Each number is 500 + 50 x the weight over its row's rms, rounded and kept within 0 to 999. Layers, rows and columns count from 0. Numbers have three digits each. The size before them is the row's rms in percent of the matrix's.

# layer 5 attention query, 384x384, rms 0.138, rows 273-309, columns 192-383
094:520552521474533412501509410485567516535350481531543532471479525539492465494435430493441474442534501496464526557515515504580471434454515441505571485475437423490546507580482515472537436518516621542491552490508492402464515541535516484478464479443476548436554572467393532485658466479546494553502452527513531517523495472534417531593397545556500572404564476492533526489506422474435477450461532513525493581597479446396497439532501594469534552548464520595467502484423466456546584460579570554437497487422406524517467449531444482517513535459495522512519441511501514459531499429502451476
098:563543421544479476507531408533522457528516519565544579435495530519463500497538492493462512451451465420576582459431559478576504521552626514497478374638559530493437520541552565577455495485462653541388584483460545592439456504445487475417515470579535512521515447565536509512499463432511519595526514450456576462521573604510544521399456460508543525462436502457455560437530421486514448559548480561468553515536437564474498615444499458429457552436553537587492620479428529418464436512516532502585506457506491522495477478425546568493531597456490513526497466484455615524454466408550501462
099:480419499465370497426499474603482521438421521571477584443571522540371554579495469490410464477433545546561538510501522508491532500466546570601538498475417483490565548528420471493399501496540534456352449588562476477517478507550541408489422486587553495502458527493453541488444468460516488480529566516425482467506414402465469498573513532553557479505465478463397573441435501531501463500445546434340503523515532504475430440550500426496498507457468457415495540520445525529441528569517535492500585516474546545490409434617475506465450480465485546540560501537472485481476534504481557468
098:476545488521456505480448535513540428511525530503460472490399489507469550560530520491532534572571461447541482466488607556474525523601512547483512530499484498569465433540443543537467393387581505542415570547370469523498544468589459517443467510415604451458528549454505540503523496551572484552470453429469471528483557543416567499397507540489566531460561439555604494450567551432533514433453528489497410494465457584549458489537519522487505556448480480540509444466524484439482501479504591554483396461451430384540462516535532499507459579451499575467462552419483589414501483472519478504
102:579487622533517538423509467497581589492476488517586431481521530446541485476520512505420416595539478508474491497352511402462505528524462480463453551492400496548484450542522482461502461540522553543521450571504555589473413513509475597429546456470492474615573589473497501496429421503539507519582516593521447495509446488495500507463565508428530536569460530594463465544513554563493585582449424454447537475560422436460520531592612577453575579538601476454478496455394533551535560507528518462478558514538557516461478518544465512556518389512524473475572475536458489547453435479545539578
101:476429417469550592521518459542419466518509480448414450538595452499415590542523449489416497438476513434532417470532475388434524489558558552498549506514419492505542577563655428451543437525473549489567550408525441534558488528541477556452512443479541502458499541514604377545461522528451582400473468533491562521490558530502504506441490498562450521578510466531470510514441515456538512456525485528455489499446533512530405507462512461471492518445457607454504490432472479652531475537508454533478565425537519574523555587393490536462568506549453589505500504506457496452438419565489554411
093:486547461532563476403514523509462440491509507602455547578482550463539445643426478518454534464495572489530523542534573503496419578522559524393470535490561545492444551470442427461367467456500408531510519493528502483522442540465563456510524529567443470478486509593501565563551496493484527472456502458473502561508520468486582431473517516525484451493496490441505541486533533551435518508532542486454555521467607586408469445448500442480567588419458524461526395625514490490409479521527497522601473466536453407498523473539407510532410461493543396415425508525453410485492497471533586570
100:531490398536451576583550469597503456451505526428520498541526478478487584465565462434432528451440543494418484442641511563614601560466434535507539424510592495497517497577534601502599515515436515561558452468455451368515597491481453552562574416479511409463455485467468431503549503502517481591534500402454492493580473529454507508456546404579574532554556558464525485578475415492428446486513531611540592406476523476535506531443531500483430448405472534523553518558476572465524547468559445476541582522428457415467451469445505479450554552504487492561420390541537405506563492565525465479
106:591517503479527478523462419585525469545406568460517469532492467554426461402509523478525479404513572588514494485563523509548515519479482510486449595529567502566609498548500502484483522485533457470424443559479399460590465463498487422404449418516440504532452494466436482478435635615556463520495434614492411373476516519423493518455478560591484511509444613541568448485429466452438552499547561497563405599564473518535535522477462559536478625530499527493439509459453514540472531538536464447471489409464567526550502417526525508474477490484488585477543471464581568515483552529463427552
092:449451483540522445558414478471469486444565458539618552495507507499515406549417570583543439418526529452433512612480499619511535512478496553559573467384510618522423423506420467522528528541548479602500526538462462463425485600485577472415530423505476543554520496524506479411525428569495517534473490481444525486465530552572533419479487455489406480523527543514477496461523532582479451479441456557499536566502424474437541515513537478573474519437545490531583415482445492571566450539546516470487490563542508481498554482565457432619500529401462472474458546449473472560507477503517571513
098:508440420501472509452534451549425488518498540496532501461539505477465476491512490614426414595532550440562530457514530561457533531434441500446537497513515389501459547454423485474436452506452573518469538435459569487420664560455548543492504478552505466535462546536563526558535488479495474552493403541430460437485480508472477453446565418464524486504436518464430545403451479554482472584514533538480527481449491582432533480446474523476498439502561524486439406539405495475578446517524477476358568531501552477427590571448515531501508468544525478440442590415472525543526531530632480437
095:499518538515553511508465462480567451517476514408409552548431489530559455459490456502573468423552506487456432507563606507579455489465501566444539468437586527474498471490431549566420528468453504503517440471562491550484511597403508413441550534451548461469591573390519457483521563414526581538654481586501491517515544513499456575493484479435539492426497508579574397484499515502535477500556591527562504442423599539540450485482597551504502563465559546479513495571592485463504484463501409419461496535484397499555508504508504539556514491511567495438556498509532543517407451554542433460
094:478545542538578523473542440509457531498440429535510515510394511461404509454484467513514412508598571509497543508500415513472553437524584552571588460472515534481479534398557542528448554512461547458431518518430455524485524432476513459519535488487441473619648467546505437450389499522499565478436540496511562525417549482416485584495570503439385482513513564508477483527426516504453481431509501511505486484440480408558490540501494488411549542563516527462517425503604491462620565529522427519484438527486547511534604418528477512500463521489459475530463504470501522530503601464392511479
102:567509530480497494501539451445455419417472559586540542622411448487530423485502515581470434477387494549560485487473501471517570468515507510465512466461561520533471486568400545470444470533502403399534485459460539575435471546466436535538430543533397590465564530475497464476510501490496486501530510448492492525466566523514428479564558507538460567500529544424620457592458537495455486387491541437521507533455574429410381463501476542537496479511445576466570473443500514516450501546545482526477629489487479610507548516530432477521531513447564531534547480608470486486478490437503420471
098:568464494544460496434493598515486515446541433581440511454481488465522642531546476413505541559535464481517559502469526508446424537409447431510582545503480476485472528599535447468469556512572522425461480465550508505427504525519529541523508523544595483517502565521475523510474510476477558412512475552519380481403570543496582431472512481452501472596448497460501438522480441467481405526633486504431501554581552503483524561562522572534559497495403447440404489506430544419605529495515429519540356512613557393461598499587554554347581534482588441495557547554544451584574503499429487467
101:504491501536408450540526537495597549571503438445415589513542493538464563567572455484597532547555479542592437499488593545587528505543487473539506499477452473560546579518503528512551545526457490518595475484538538487509573537597478384510530535495398536443416536507487462455479571485417460482511556563497509568462471572518461576471528502504518494441493509510502492433617517515622496493548441581551449590538522532483564518504544499480493412471501557535546493570466550511464485497573545440512558527449558511530446476491560435449616640497491546522448481421520452547498495511493406548
103:497498469425482553494456523488508383446554496493519452424597516499473444442533483501477460538579521440557525575533589433459377598510471419570510543491523442505458544563462489468475422601506474540494491473488548428467509503533452500494539560472562545573545448495589491523542470424478496492477467514498541456505534597458468595521574525487458549553576502539462510468486551601488555529548477626528457514517476482515572522380563466563488482616405505498522589551563557422508499446466461587496497524537577461497542523445526416550396505558430451435510512486508502457409584502447527500
097:546490556532525541481499589518485598454529512536531514531490506550523554503464551513542463569348542455535548475422476490458493464429447503319481526493561605551504478445509497466589518482509564624588500496487451542528426474519474515391572401523532479544496513449473516549474476516452505521465491461439464480481497543492575422519449491550439437476467432606407482507586507451549466497428438467425464419498551463484421571470602504497564483400490560539459504515446496428407589488470541540493424563523504483380562479543489534544517452571462524544502559482438458549559447519578455521
093:581544516563502486423499462515477538470413560586574516575491452488478449504462416535475527553482557533522449458511472531448459492453571488511523508529475473508469555543454583535560571437506594566425442395497486534474520478437418519588486493497535473479473525449582514519513432388463502533545481499550448567473492474421487491576553467522557462456483530570377418426452408510468529477407397476445473577590565547549456493448482450476549515420576548544463537507552533416496539431507453515498593572511595518466616501450424513465440499531388604480431525557521482550519515517481482491
096:520479409483471523620520520544480506491502460427521621464480523579501541403408506364506517514509413563492479541516501553459487535470533584484591467483470482454534573408553593445568391353568507504499535541597464551487525508485566464494502547514521363450424520495430564481432567402532483504473528523626592534474540477444581550498395543435499529478494496432451573404550492496428487507483512553435531453502501503572508486477438455431387456477525498525524495471493540475498518473529502497540559432512543463474478452519530532573499536540501463435492449518374505545473474506466501517
101:413633497452586503428493496555431461545483496550514500379548448483471514563569449499527488489539558498497577502476470507460432432486572599540442510519509484506442502433448519438492625522495494508529477400442608403417622454448500491537538420551568462476563543468470590495575528555516400485449481494486521468462584457590457439537530436511490408505526469448479581395506416496494418508447515490483557535508544552512572490471457481517584546416470548525484554525553448584458478476458526450498491508425438481437522492516463502612572567486474512510460461546534579446418453614582510470
090:417514452493509461510501594430610412510482441562508468467479521571529516487539466418489504425555537579567554488542439658470464509458559487562543410563521505479482501593516483520510527534561649429504401407518433470496591577497512432569421477474503564471499454459435489536556520522468492580481494530389534533545512462532488488505478586466551565436463385481536464570400441521546540436424500550503449580456445500484535519477481514557497575453528475561526523537492521436509426372560542523565575502526538519600471509492572463475466401539497556509503588483508523493480475530560524550
097:469492503492524443570519547626472488514538430479558481458629474458439538552603396524438523460425537510527577490471494542496382508514529507578512516542434478460521463483500554432511489452516527503476546452515552510525407458518461499518515576558608429566530480476429498522561488498418565467499501533490433505431454430432546542481510547463520559440458532518482514548595449454506475579541555461477539454473578381449512400446589471495593450512556564436542458572517600481491516516537549489453518548564466541522534398486604495548520501537510456451437469539540521451421523479539507423
106:550535542497596477423391476586512455434450514479540478515500484432517458417485555428451469603408557546470448451448544577533574453444535579497499432470554489562435494535533430527437569497494545470499555442396416504440550519517572555526414487449481494492374468465470517483641545445506514604572513575497572457505461456473549557483570474408485455483465539501500520543597475535431502472504534423470538571500443575517473384522563439490504431568444490472478529467532509451582552525499514553552486479515468544454530527503477497594538440479472584531487561553427516480545469440451451585
100:457437418545493546412575513458464457510572464572496470468515561467536552522465438585551502477582538573451572514515468452462530499440511519498494513479483424460377575521459474499486671577501584547422441530515455435555520457533491439571490545468471559469545467579553483537546504485460534453515488467571516426579502567504450494503516602451517447474569464442564526465570461506438483483465550401419465533498510504426478491553507535486562491545481391529441514478578532493500406550492476527545483520491559489535505499571479534540454447573557517493520454555543450402520575491605471487
100:497507495483449491503526541428453484447501495492500490523494494514493463480525542522505441414564473595480541517412447390480499511532392451513448395418453529555456487434516457520522480597500507463434474554467513517458415461370455500522574457515413526445452513587492510496488523473530448568501415441538479524570607507404491426463478519448509499564521389570482538584423445445424464476424459446458489500474471450489458500530493563487544455498483569458457501415429456433571528508515547604515497525547590477573536562571485506444475507526488546544512432494521466485577465510531511507
094:542456505493474505610485466524422540475535501519507470450548616539533502495483473534472473565455562420509530511503447476416451597503493459526446542446490484471438448492401481481528499546507522463511495370447509518518430489453528440524488490521491481443564498564446552465533542559592446468371553510487443541581582426542473475512495457510491412615555444569421510511417478526528520443558465497489498487543495560360500549500426485536505488448501477458506534388484500604459541548411493500372525465478517465450497631435493527452405417553465455511477446605530475471552545507520481419
104:482417568490476492527550483566508474346484504397444528544504504464503601551550554466474549528499448449529499482476454556503496419543514529510530447508630459514484473429426564540445443418580426574397512485459486493629583630504465535508506518457538405453552510487522469535480500478456508517588450440477481493526416485498504518423521457542494523499462448561467487518493541493443492499489452545553440596414533501483524540546525533503543575457480563452569471575495501470517431568600531488464572492635482434449538543463500449427580563521540574480495566483464414519461587571504534476
105:459606479530465530520487478504392480472502535516512487454449472521484472478436488498382478473570546532471496512466422469482535548556513422460502474455476489487586537466509500579527492418527468340535473458436464584436378421442525454520518441483502496531501486468514536479483542563553410494462460560422474563473412491542492436526451474575474494525576471489434476511433532571447543483485486488428510431515505544516448528489585520495428519461550571489419481433503503517443464467574453510441503461568483494441493513488529483444449570498414545542508464596497464530479524435463496403
105:510578606509471565521455428501554484549477515482493444483506537503425490569458577540480490484528637474456425530489449534515460530437454508493465415443453553463488558582496518407669559531476387534525491544578479546480534484607459557433494489543570611522545514483395574525516520473500533577509507540457395564487546442552408453525482488538476576514522580524566504511487507533455414473478395563465412562534545504404522577459482449563397488429465517468521566462510473540522549578450493515555577496417483535541493498364469486566466470463446428492417421482562447504610508512531501498
104:542486482502481463507514376569560540453563480477474541497550447447514550363543462588542398593483487466450396448471502540504497437575522545613488535530441444490458519493610525509477556432542483592548494586562538419507537518412488543541465484504439391427559456521532405475493429456521462545537498526500516517451513521568547472519519503506501505429596653476493430494495503461562464519496528500460464451539549555464480488500557458385553505520491466472472471587548454472464439486511461505439487517476545385547426589444398489500531529541450428436483520487492438474510541529534513491
100:450441499533484539497572476434466566457480448476501537416552516501505559575423412442498593532563541439475441474544428430549618508535515504577533553482494573539497485560493499540554519541535524494525478489529459460489548574441489478497521426472498457453453466549562536493477600502473408378491484531449479427462379452536522453572585492472487506532606492488527483517532456505458520444561536466486510521503458518493500491577450485512506507464509439513545511427543596523531470498570524469415460474446533507494537553475502449461513572598526526568496560530444507493464543454438462582
100:501549459404476415446454519509434501451464443509411457436514496456526508461499517502444519522515529512501506475615518505598433431470492473468578560536566446468505530516558576491547518531475485506513539505484566493488572456530483486550653464529483484576519547536519447506521397459472547514490514463533503536456493434464484555446618488571509531641485490408589453420603422474477513527524580477462498529554529493537455509438318516525548477565491477585528603485540544354500400487545557509589488504392562462519534525393554527379470443537530473520614465528547462465398421469438418492
102:468503447492436544526449467559463547526581566377574519482495450461450519417543550488516490401476500466521407507530426474510526429450560551506436482477503494500473495542485527557568407550380433494444554496463644528482498469500448496542570506478400497451463488442494496526493497481466504469503459480481492368448450458549480571540385472531556420589512487580427553509457511396510519605490477591529473452544501406429428496440539587438494427529455534528474496542504589500498454602551482591462553445486562538485482572579505500505486592574536501500525595437450538407414574456512508462
110:457654550521481551470551477443596482580422474388467549489506471523496464461482468468455519423509567528522430469461531370492497516567558621498457482441568539455462426502501475482504565516501504510614517466503505570379410447475466523466584492475517539419546546521570536514456503605507504574491508482498591465526460449533485472545498518510479457470538522453572457382563477501459537530461496433473505528613500480498584462407502580506518503474434466557493547454465466450463481505508453516458558552460555469539499465471426487465414454510418462528469466505515525494506437499523414543
107:443471548533508542593518483550466539422599483458481504504594459538390568569489414519437461391498505469542455550550571538540550509539480481511529436478474482444488533568617477518429491514579440495545572560468483519529441542454528471514548566484552522549497567511497640401563471462482411470433447560455514374425487497431500518496564471526438449486498394531495544606608442504502479444525524523523439477423505465506421420498460348561518478509484434491497477558490560458568542539571543539497533445578565526499534488477513574537437519520551456480566551617411521491536519517438511517
102:469415464557516547542487427535468457440510473510487532448559502453487453433474416544541510480553475513438531517504508463457505610498479496475608529469486514550439504535442449474455499541489481499506517542539484547534536516567436496444507423551480460523513484508558465499474497464513468495472522483456535409504529538515478495509454484517479655580556521472537492573456464474399546482489548424505499455518400577467476431448463488552412465540484496385624565524549504518506453541474502604652510526524483565478499491542420428441492469468470377459455439529459554473439540551459630474
# layer 5 attention key, 384x384, rms 0.141, rows 273-308, columns 192-383
094:538442504581509516538506527569455559532520459499531494545491456519452504478476468494464460550487482520515561542546419619504578514562459468485574480486546432522452495471510519570479444537488486551460556528621533516486478555399514537528404475426531569596468579515502492550475503522425501495592540392423524546480530457542536654484523554550534496503536563503519458440544515502495540447444417463493463443435481528539423513489521429452501483488437507462530500523546485566502450530527370500514577502583564526504537497565460520497596496462540520531526595462498540474486515455526465455
098:478445482503502517448506512507668504524479481457548446479554484507525476453498542524585436535587426529538503541445450536473573563546514537514539510503457449468562472422519516433547517465371453464508433477505431476521553369426604462504426477423539542494545530514544586359475484468533535431454474551557573480547448507505513495417594474542461585515504503473501477514503466549543478538581466450499480463554492451407441503503433520547493428594595518550416498439498508483491594475593475517450354482460504511474530521454482456430485559481497485503565501472493581458553560497460503530
096:521496452570393518466502503545547489444463498537459483505492501429457440491544458567522478408463585514543465391584403484512498517487549470564466342550526519551510523517503505455436546528474500564567475488470524520418494516555505485407553374506524418479492484454567562447509555465471456565429507497481483440501407458453597470462368503568426571536488413589514524508522554462488481504454511590474547460594517506487507590478497538449473462444573568561408487484505484404466501478530544576493508550529478504585566525513445501446496431503555541518508532455499442493402497485483454385
100:543460399493503485560566492451457588473560485459512458471515483434546498493484474468507536510405462469469644609548539409570583439458465476435433496499487531409467525510533482450473483499516587561526506432562563496529458461423452515483570529558445469519486531482478483498401491504516556535486486479461493507479450525516520491539448474469543435431539529423506436442525431492434440563563510494470461395458459490450485386487540496533548497541440530352503475506497506526486443422479510514510583541533523475559566570379461489563537498577472366467501522493497466533516472457400570511
096:394536488466427455555538549454507433485495424567477511471405520557539562514466582516486450382428573557582540542528455525467485612400524463626473542468576525485453465517379521518517462459508476492497517464462452487439499484527460480554468426399457504470430448533503455510448483589538516514517457477533396562410503551533450473434463527517498422464480458458584392444394485459486466423523515491483479444526505610397515459514545577425492451509364495510519475483531355539513564457539430547456558467545463537516438484538403543467550575484432486493517581504526509502495477505490458490
093:491428494448451526451439530516581475529466565612532515626466503469448549416522557561598550524571427508567578486545526414386520442483519427609493548580552537465441467576475556589502521428454533506440449552389583474495560545499543535503481516525451451551477466494522517469495489576496467460529560535396479504515499548491488523451428499376448519496574479539510472401589498479501541509508425511447439472576561565456468530562492452479521575498432524436440489521560415457542491516505430491369455505453492515534488452495530577535477504439471473504542505523446426486521546431495475514
098:530459577475431510478453486461442440476502449456513561532543519501464492480519478535442471496474575494531502527517488516510585435554379461522491553403510491497520506412452455478434617511568467555432459415495499528519483498440515471511519575495495525551555518440408424506449471552493465423550455468594518440577527495424450476528522472508516588466536543419536450511561541537525608403509536488568559506518405426571439505519470609519503481475552508415532473406537507577589512577579468450470500566573549578528376510458524520520531534507473587476637509470557495549546462566388554470
102:534495478481481522480558440541451456531466516398526537503466491529474491527423543584502465439553471611564469459552517517481486389534495451506526491518473515478567563505617411543492429607436396466504505509457555619574495509449433522603554436506423505519574471480540494525479432456421567470573598412536448484512631462474550534622483492489531507445560467543514564524503413519468517511490516485540579507499552478552481483567496412553510507528524483486480500436507436553648495522532486474473505577538489516459535517571547539515507447561574476386494536460548551523393532640488525465
097:561516559478432496490438476499576565532504485468475462478465503450456476492567556614548484473532513449447528538426480515492401500434478620570480424486480498486568428505366489515539500523467522510478527491482572473553475533484542447539497505587468541415475529546520535488524492503545475588451536581582565471522489501528509414481512526519515602554576490425506527556659424482509488516442450464433552412478477563512569518531494473500430554403615389430482410508559431492568490533482479535460496521500448648486506449488554507450452475406425489527428548613471443544515493439496494495
094:555491536528474607535461512413446571479502445500418528467542493495514488540530580439574557546436398475540564418461541472539560534526450426516495525465412486485489539493464477469444529528470418568479442536611509450552545512534398509511506557461484521553399534444512526479478600486501467557437493480517559624587611499497569398521381512470511537474501440450494448430554493482507504510530529443577529527578489462553601515444669516485399545452441529547498462533499443474456472462498476502537434446517511474467457464578644516471533503502533420470560467441495465579533451561371503518
104:553480509478507590530477466527489487395519398520574556508490512469469497504609540470506483517366464526495542498449587535519553425514477496543449451463521521516481533539470549451488394572523547497514501526443514525503480506463542592553525471507526507529570472455535545390583466475490550533548482497479486529416633544460540490538488551457444488576506530600412453504556421511566482443577504431537504577490527510492470530374555526582466621449464534527541508504455576451546563495481505468478429543464494515515554517636570487544515458436521552522445577575493509509505476524640459483
091:487453504543533433645632609478554515560523400544439523484524456576521535429544491449464521529435485578509502511537490505548589510517530498539507411508469556393502510501504438404458425511403573536448491494494496515528527552529488474552459589526509487512431452459416530476378451480477544512528487455541494545530487476512557484420491521495475498467389451555513502511486518537536484515489438560590488504424415427499510504487475446544516484564526552446505573479460534489411528560471528543577572507481496532455392492560556411508437478524423463519486510541460526514483511404549489518
096:533455566553494463497520525516634553434483508475461455504519465481514539524523563541566528464406582508483415537475547414518579437458486491565558485542497550594503487480531447396571499425490544531527406526499477470450478517522568603422511520549454439498492388475529462421568468511474593552529523517517427452517518471598603550459501501510592454549522432533392408401549497527528465504522468571520492475446491531533480495507452549469588440505544528477482471498397582532454493528439516491503599514442527559441535609509479509501492514496503537506472513550485600460405454427543500476
097:448520552499425473590502417428495576579485461515427602513561469539525535523466476465531543401569533431390472496444577484537551430522492455497522489498491530490535521563460463436545341529475487408523478540513578449469415427504497415417575575485499513577515513456435517576520440481542443546473495476590442511529555431570466516487483493468480511405481467569458468579536548580479484511518379485572514438535500499476466476414486518538512514471473553451512478510413545480445394577635378542610471477436570457577494564473510475496527484475448474468493455524459463531542537560459479467
099:511555596477497512415471537457398530546534496545429528502489574540494450574536447477551591505446495467543365523540551508403460500551520518441520528507513508540437455506490501443530531541443553479557582529422410562469541532458519556534460494591528508502531441551536449504519551505516535474469471541538519562547540584621519465563478489501558497530493526524483429529613526425540462560489541443532541495579495367449554482536517477492458553495500541497524441478417451500500507480526449567550428541527506558526526493432595493517530502533550474586586406443529546502486547502542463550
102:480521497577494468498550468467542565557503445461514545369461432508511443419497574432538504576470472550507513521414457466500402442605373440453532556481359488596523594468514489474525535398491482398581493533557406508430498575484532483464535482560533543519476624517411528534432529502511489484452484462464508509520407576476458471461479515532418545496509510446564425568435533508524543480459561476531534419420600461528453522533467506548566528449543482556575448473432535540497473556421480428458405605508586544530524424571561510510465474382531519539416487540515477416483562592505495450
107:488609520504497500500418553458548504495449504470489487494555491500499526495404446484523498363448524555507527428483548406394534431494487572546487578525444530447508515496558549468453539482505554506422551508522501570481386461550479513428619493596520575315551517512457451633470527583507505559443470470596545406528508517512558379528420445478525474533538473418456498463556517456505455455550437508429427452537514437488429476507527500513442509425567540421517454467525530542456537460585537450525537412519507481503504473449503538454494420530546502482420512503495480565537507503408517495
101:453513512601444494484540479502579517503411554457561540499523496505459453463462532480374577536543498553456417454512513589470550571568570421555428552404496455495492456461427491414517565564414509503521464470485430492507544461511456600534498442446519469600541528465511481583511504446557487425458444472507581441498541511495527478494460497424506501456546517475521555510432476561561548558462604436485508605573496452439552534471481477527424497511479492529495584403394531504626498443426385524554492518501524451489533526586552550590491455543506543468586521520532474555460478563546481651
096:471507488530432477502549520525535452493537458529514439528471560553513530558508422510555370493392522510594555509478555536555542616497543461572480482562509469612497551561538542482510517558425466466459455535523420492440474503451512562552481489520525541471515525496495486513448485420523550501616588389508476561452451545537504446453491512513433422602507570571461440494509494455551473505442465411486536478367432521441440576500512578508540552522461486584537446503480462504488522512476476572523579469550504495439515505475463541428504521537523518466411489476538457490463465478547507533
107:555563416475471527502491491556513540478580546536580518572523441465453495487478439535476460612520474473477584478449519517567485581585409497459557534535512554511483457439522514449471522469502604567459489414567564558458437490479552452520527518524489460610503522556595438460476456474525580475583530507478476447541558462458492446471382494477454524435599511478549573473515494537512501520562517432567496454490433525505476474594485449448551447588504473562514484485481563473478477486527524477459512513480491528427483510441458542584452363470501549502421460457443510406515481503509512466
097:492512453601521623461494534475564489472495458563452474655431455501532423587506520472539522459510482478511618376449483509423392524513497426520460398502479491434553569510548561475476574477522482504414443472503497494534459472597497574492517368529459534406529486569564464460545564469512424501421528473468505530451465483425406454463521442511484566513545508515543592575516506518541487487541529551478514462514511397500399566546552385545459504545506463514468426545536483470561436520475530482501505494490509517484492532612573530481465457545453482573428479523499516555537410446483441449
102:451499506511509481391506550450557484518505477544523506506529484475462517422475545575514505540475513516498617572540536534509471502511520558460494474489490478483432530309414490497524542490483495468520501592535463561478463520542453528420527455490435560476564497349577527424481602467539525457508501555495471599459569516519411468526583429512446498509347546478356474468480431462521540452568452434485546489489529518485539461536464462467510509522569602508481611508464538572533578485521398552541478606483494506463444408488501498496467552515495462536565522545551432519493459538411460484
100:479466537507583545515434568507555498391456519531508495556523572497451400538570517521524523475515495530517527458576476515485600517511524530629600449530586535518410562587522493573553424529507548568586567514494604474495500550584533531455504448525443562491421530483595542495486443447470527462574546449479536516597445534566506531500539461447523424502561509528529503421465519563492499561576528493410429531571484458539478515539402496435496412379425544509521443476472531432574568505495526545523500498507523545511517467526487505452396434563539481564483513550579502422526508495510496535
100:469576573530426506477484450469550553497518525532464601539544586474499561489555446542569398542494398546437530489618449414485555432574442374465442540492394476498479608536503410512502489506504493406606562458564549422510458452475583467516539499436618541523501574546450434588466460570493528505439451416558525495505549462592600505501535547455453470456583495513441487498428513490488576513512487471504442561601524493517539520485486506505512526546537457489451483603504516518451453563538567506460466500515581463573543483549543491514560462517562449554574534542622556557477511460460515499
097:449496492538451463496481515459554455489504625534471518563562531471467453546441522546490508454428466437416472533428448466514565530541435506514513489474477528520510420494444411452517503435531451481518503422519471555554470516465481518450493427472567499465472500492505484554515526426523535493416448544535577419476595526376485483541500441539507579578520520535396459582422546568551555474554503511524596405440387605434411551436486534530494507581518568502578479438518442495529398426512394556450522486547492497600445639525474570518414509580457551446470422485539483538501450576468516448
100:524536524470421523479535565457495422484524587448502463520474497536443436513409590578538430462548552514576413493490531554431576539514549467482516530560539496421467515534445440494529463459518487544528467517530447476449558462547460518438460487484585492572555533439497468451542550490596525420517480516429480390529467489539438560399612497433392533532523446559517551492502500470448580563555542462562519571460431438516566558505488548429420548424488563587509485488480500592519404512556525586456520460419549532444596461489516494454604440477513436493440543515491472516574493616504453441
101:450449535521510552492486498527457570457532469546559490558479515491478463476489450488512544519526461513575478489536461533479532400474442404436446494452515476590481525567430556461592469542597475460529528513482469536481488480620477432486425550456529506511538361460498402623553534562533444502514450490461459451524480508515547448550479533513469520459521427494596559509450580445490466543504605376516500503452555480566477465484477391425387524496400505524504454492573428518531502593548493507444560437485542472391512517592576482502531450474599439522484487493496455582468498471409458615
105:466484510538473438509494563438543484461433457510533444527491547464496524601524507464574489453418534519431449591399491476473465541575508541453482497490509504516484476542480455508468523500447433609595541444525569493567499466461495527567473543483528540380511511526462518477562519483606419458416411591636541510516571492493519509463521589548406474458449624479490429562466473538496516505508520532496598549463531457514472499498496512470503652549517474634509609497498466558509460479545493554549547549542470456568522450492486489467498531540479494530572577535496504499409490479464507479
104:507539486450480519424535399510425603465517502426533571459457549436473468503582479478347523440419569551442499510405545474523605465432533504486420522469466530461425516535485443522507519580465474518475445484587486554423503528523410492459573526468370590488489445564498426602478457504451481430424502500407463483486533530609582485561512428604539549541412538569507551506476477410510485520437559555506539495485478434571552555499543554519574567522451509443570506575539474506555512441515443543445461484549553491442482580493699500510524569524487530499495491496514464515475544483489497455
109:490530538468463495577503453517439472490546493491477508462576545478454514495503455432544538462503492501602569547518457510465426510569582457429484524449448504387539435496483476558429487475523486448580525547498517498532452605598470394516496536467416537528500489506493518473513556516551467538461521504581544482615438476483547453475528566445540537445446524407428429585418415534459506426509424554499499488505536437543571557554566534505506536490539564540467448493510472535550482477489521542430545518447462448456422570584514656512422491459549520439413494559515475464457533485451482490
101:467508453514581589426500419411563527450460436485456545505494452514485510503543514526491441509372373434493485488630536531462445496484523552470421528510505495524572438474559419456490470469553522449466546523500442462516561522499490517481521561485566447539489510450448483450495512544618492490433552455541566493474495418428488575463499511573508523479462517496522567516591550504559481443582522490520525549415521461516499609535494418549525528486504512550493443489512506463463444655514481452396601440521534503505435551467491489546480519471514504567560508533407520526515461526465445503
105:526506530408435545465467466441477470602536473545452471606498549528577478542493443526588578553504537580520443422510511449481551495541553447517427487506613539546424421465413556449512463572526535537512529456487410506549488534549527563493533483547469503549499429536560379556518445568502515381538481496538518459536491545543503470602471429510504539612500430488477514599554481447506428502481616586569489505442512483493459535539490508487480440542472485451476479580498504598405502468454480483429460525496537491543512546547573527464471445558458555571565438545552513553503514529525538554
098:502553535486575547545568535514524419439597510428498526369498554505592534455639559510439501446479481487476567574474363485474515428522509485576508554481477458445581454535532447445441493517592505541560442516512557493570541458495563379560456549558406600481455472533483508523379518547530519584535549500449425636494464446564478473524513521510574546504469459390537426514442470477480500438473421529550512553507461532554501433582426494530465565592529490563518449520485550422518522428557567466435556547485510514493436531518437437541490487477488500440451505547562499461435507447439428494
105:476533511464502515513359469487462511584536464472454473486574439591609460431558508470453488538470557522557479596501491480444470481490592463495446496453432577424455532502473506428449553541560530497461583578504499479462479455520439506468528476529470434505392471497525528476463409489566471466471518569488500526549495415475473446463566528505624501631531462517458433534544457460355475511496369493483542443478527372474444491520487478486519531494393480554530521598524510502534510437414454552567484537433444518515507469397489536559505420564487519530563489520452478526469469540529424519
102:497564566430449468513588489464550478511441513573543475510540447495498516478509493469544548519414579516491492469416511471509486409556484433560492516445453490444479534489548552491547551442539519478445506520517486460488477438514515500491502556476456588381524496452581584465435497473498569513524459464437423533555503578381452508460452468507399476555501404351472527474451518519466437526515473521502535498561505513416591467503507482520507492491485508482512468524532373456452590475506469545546394446484568505403439510457502519455552481579356427435535501560602445566527523524531463618
104:499442535451440505444499425483491542442543572512430573506514454417524568616580491431501581486542529552489567478553490544594494551565465563504633536486546428505560581491505556478358469555514410514513458530496513433499548492520561537471515453576421418531498509491528508365400546423405476524559534411527530520509507561520478535523433513484503569507507444518564478472517476445494517633491566471496497429539482525538477460503485457524567479566440493592517560517458536499504469587578532443456488517603473568509509529514448487497539477428568490577449540435459508593510485504465558441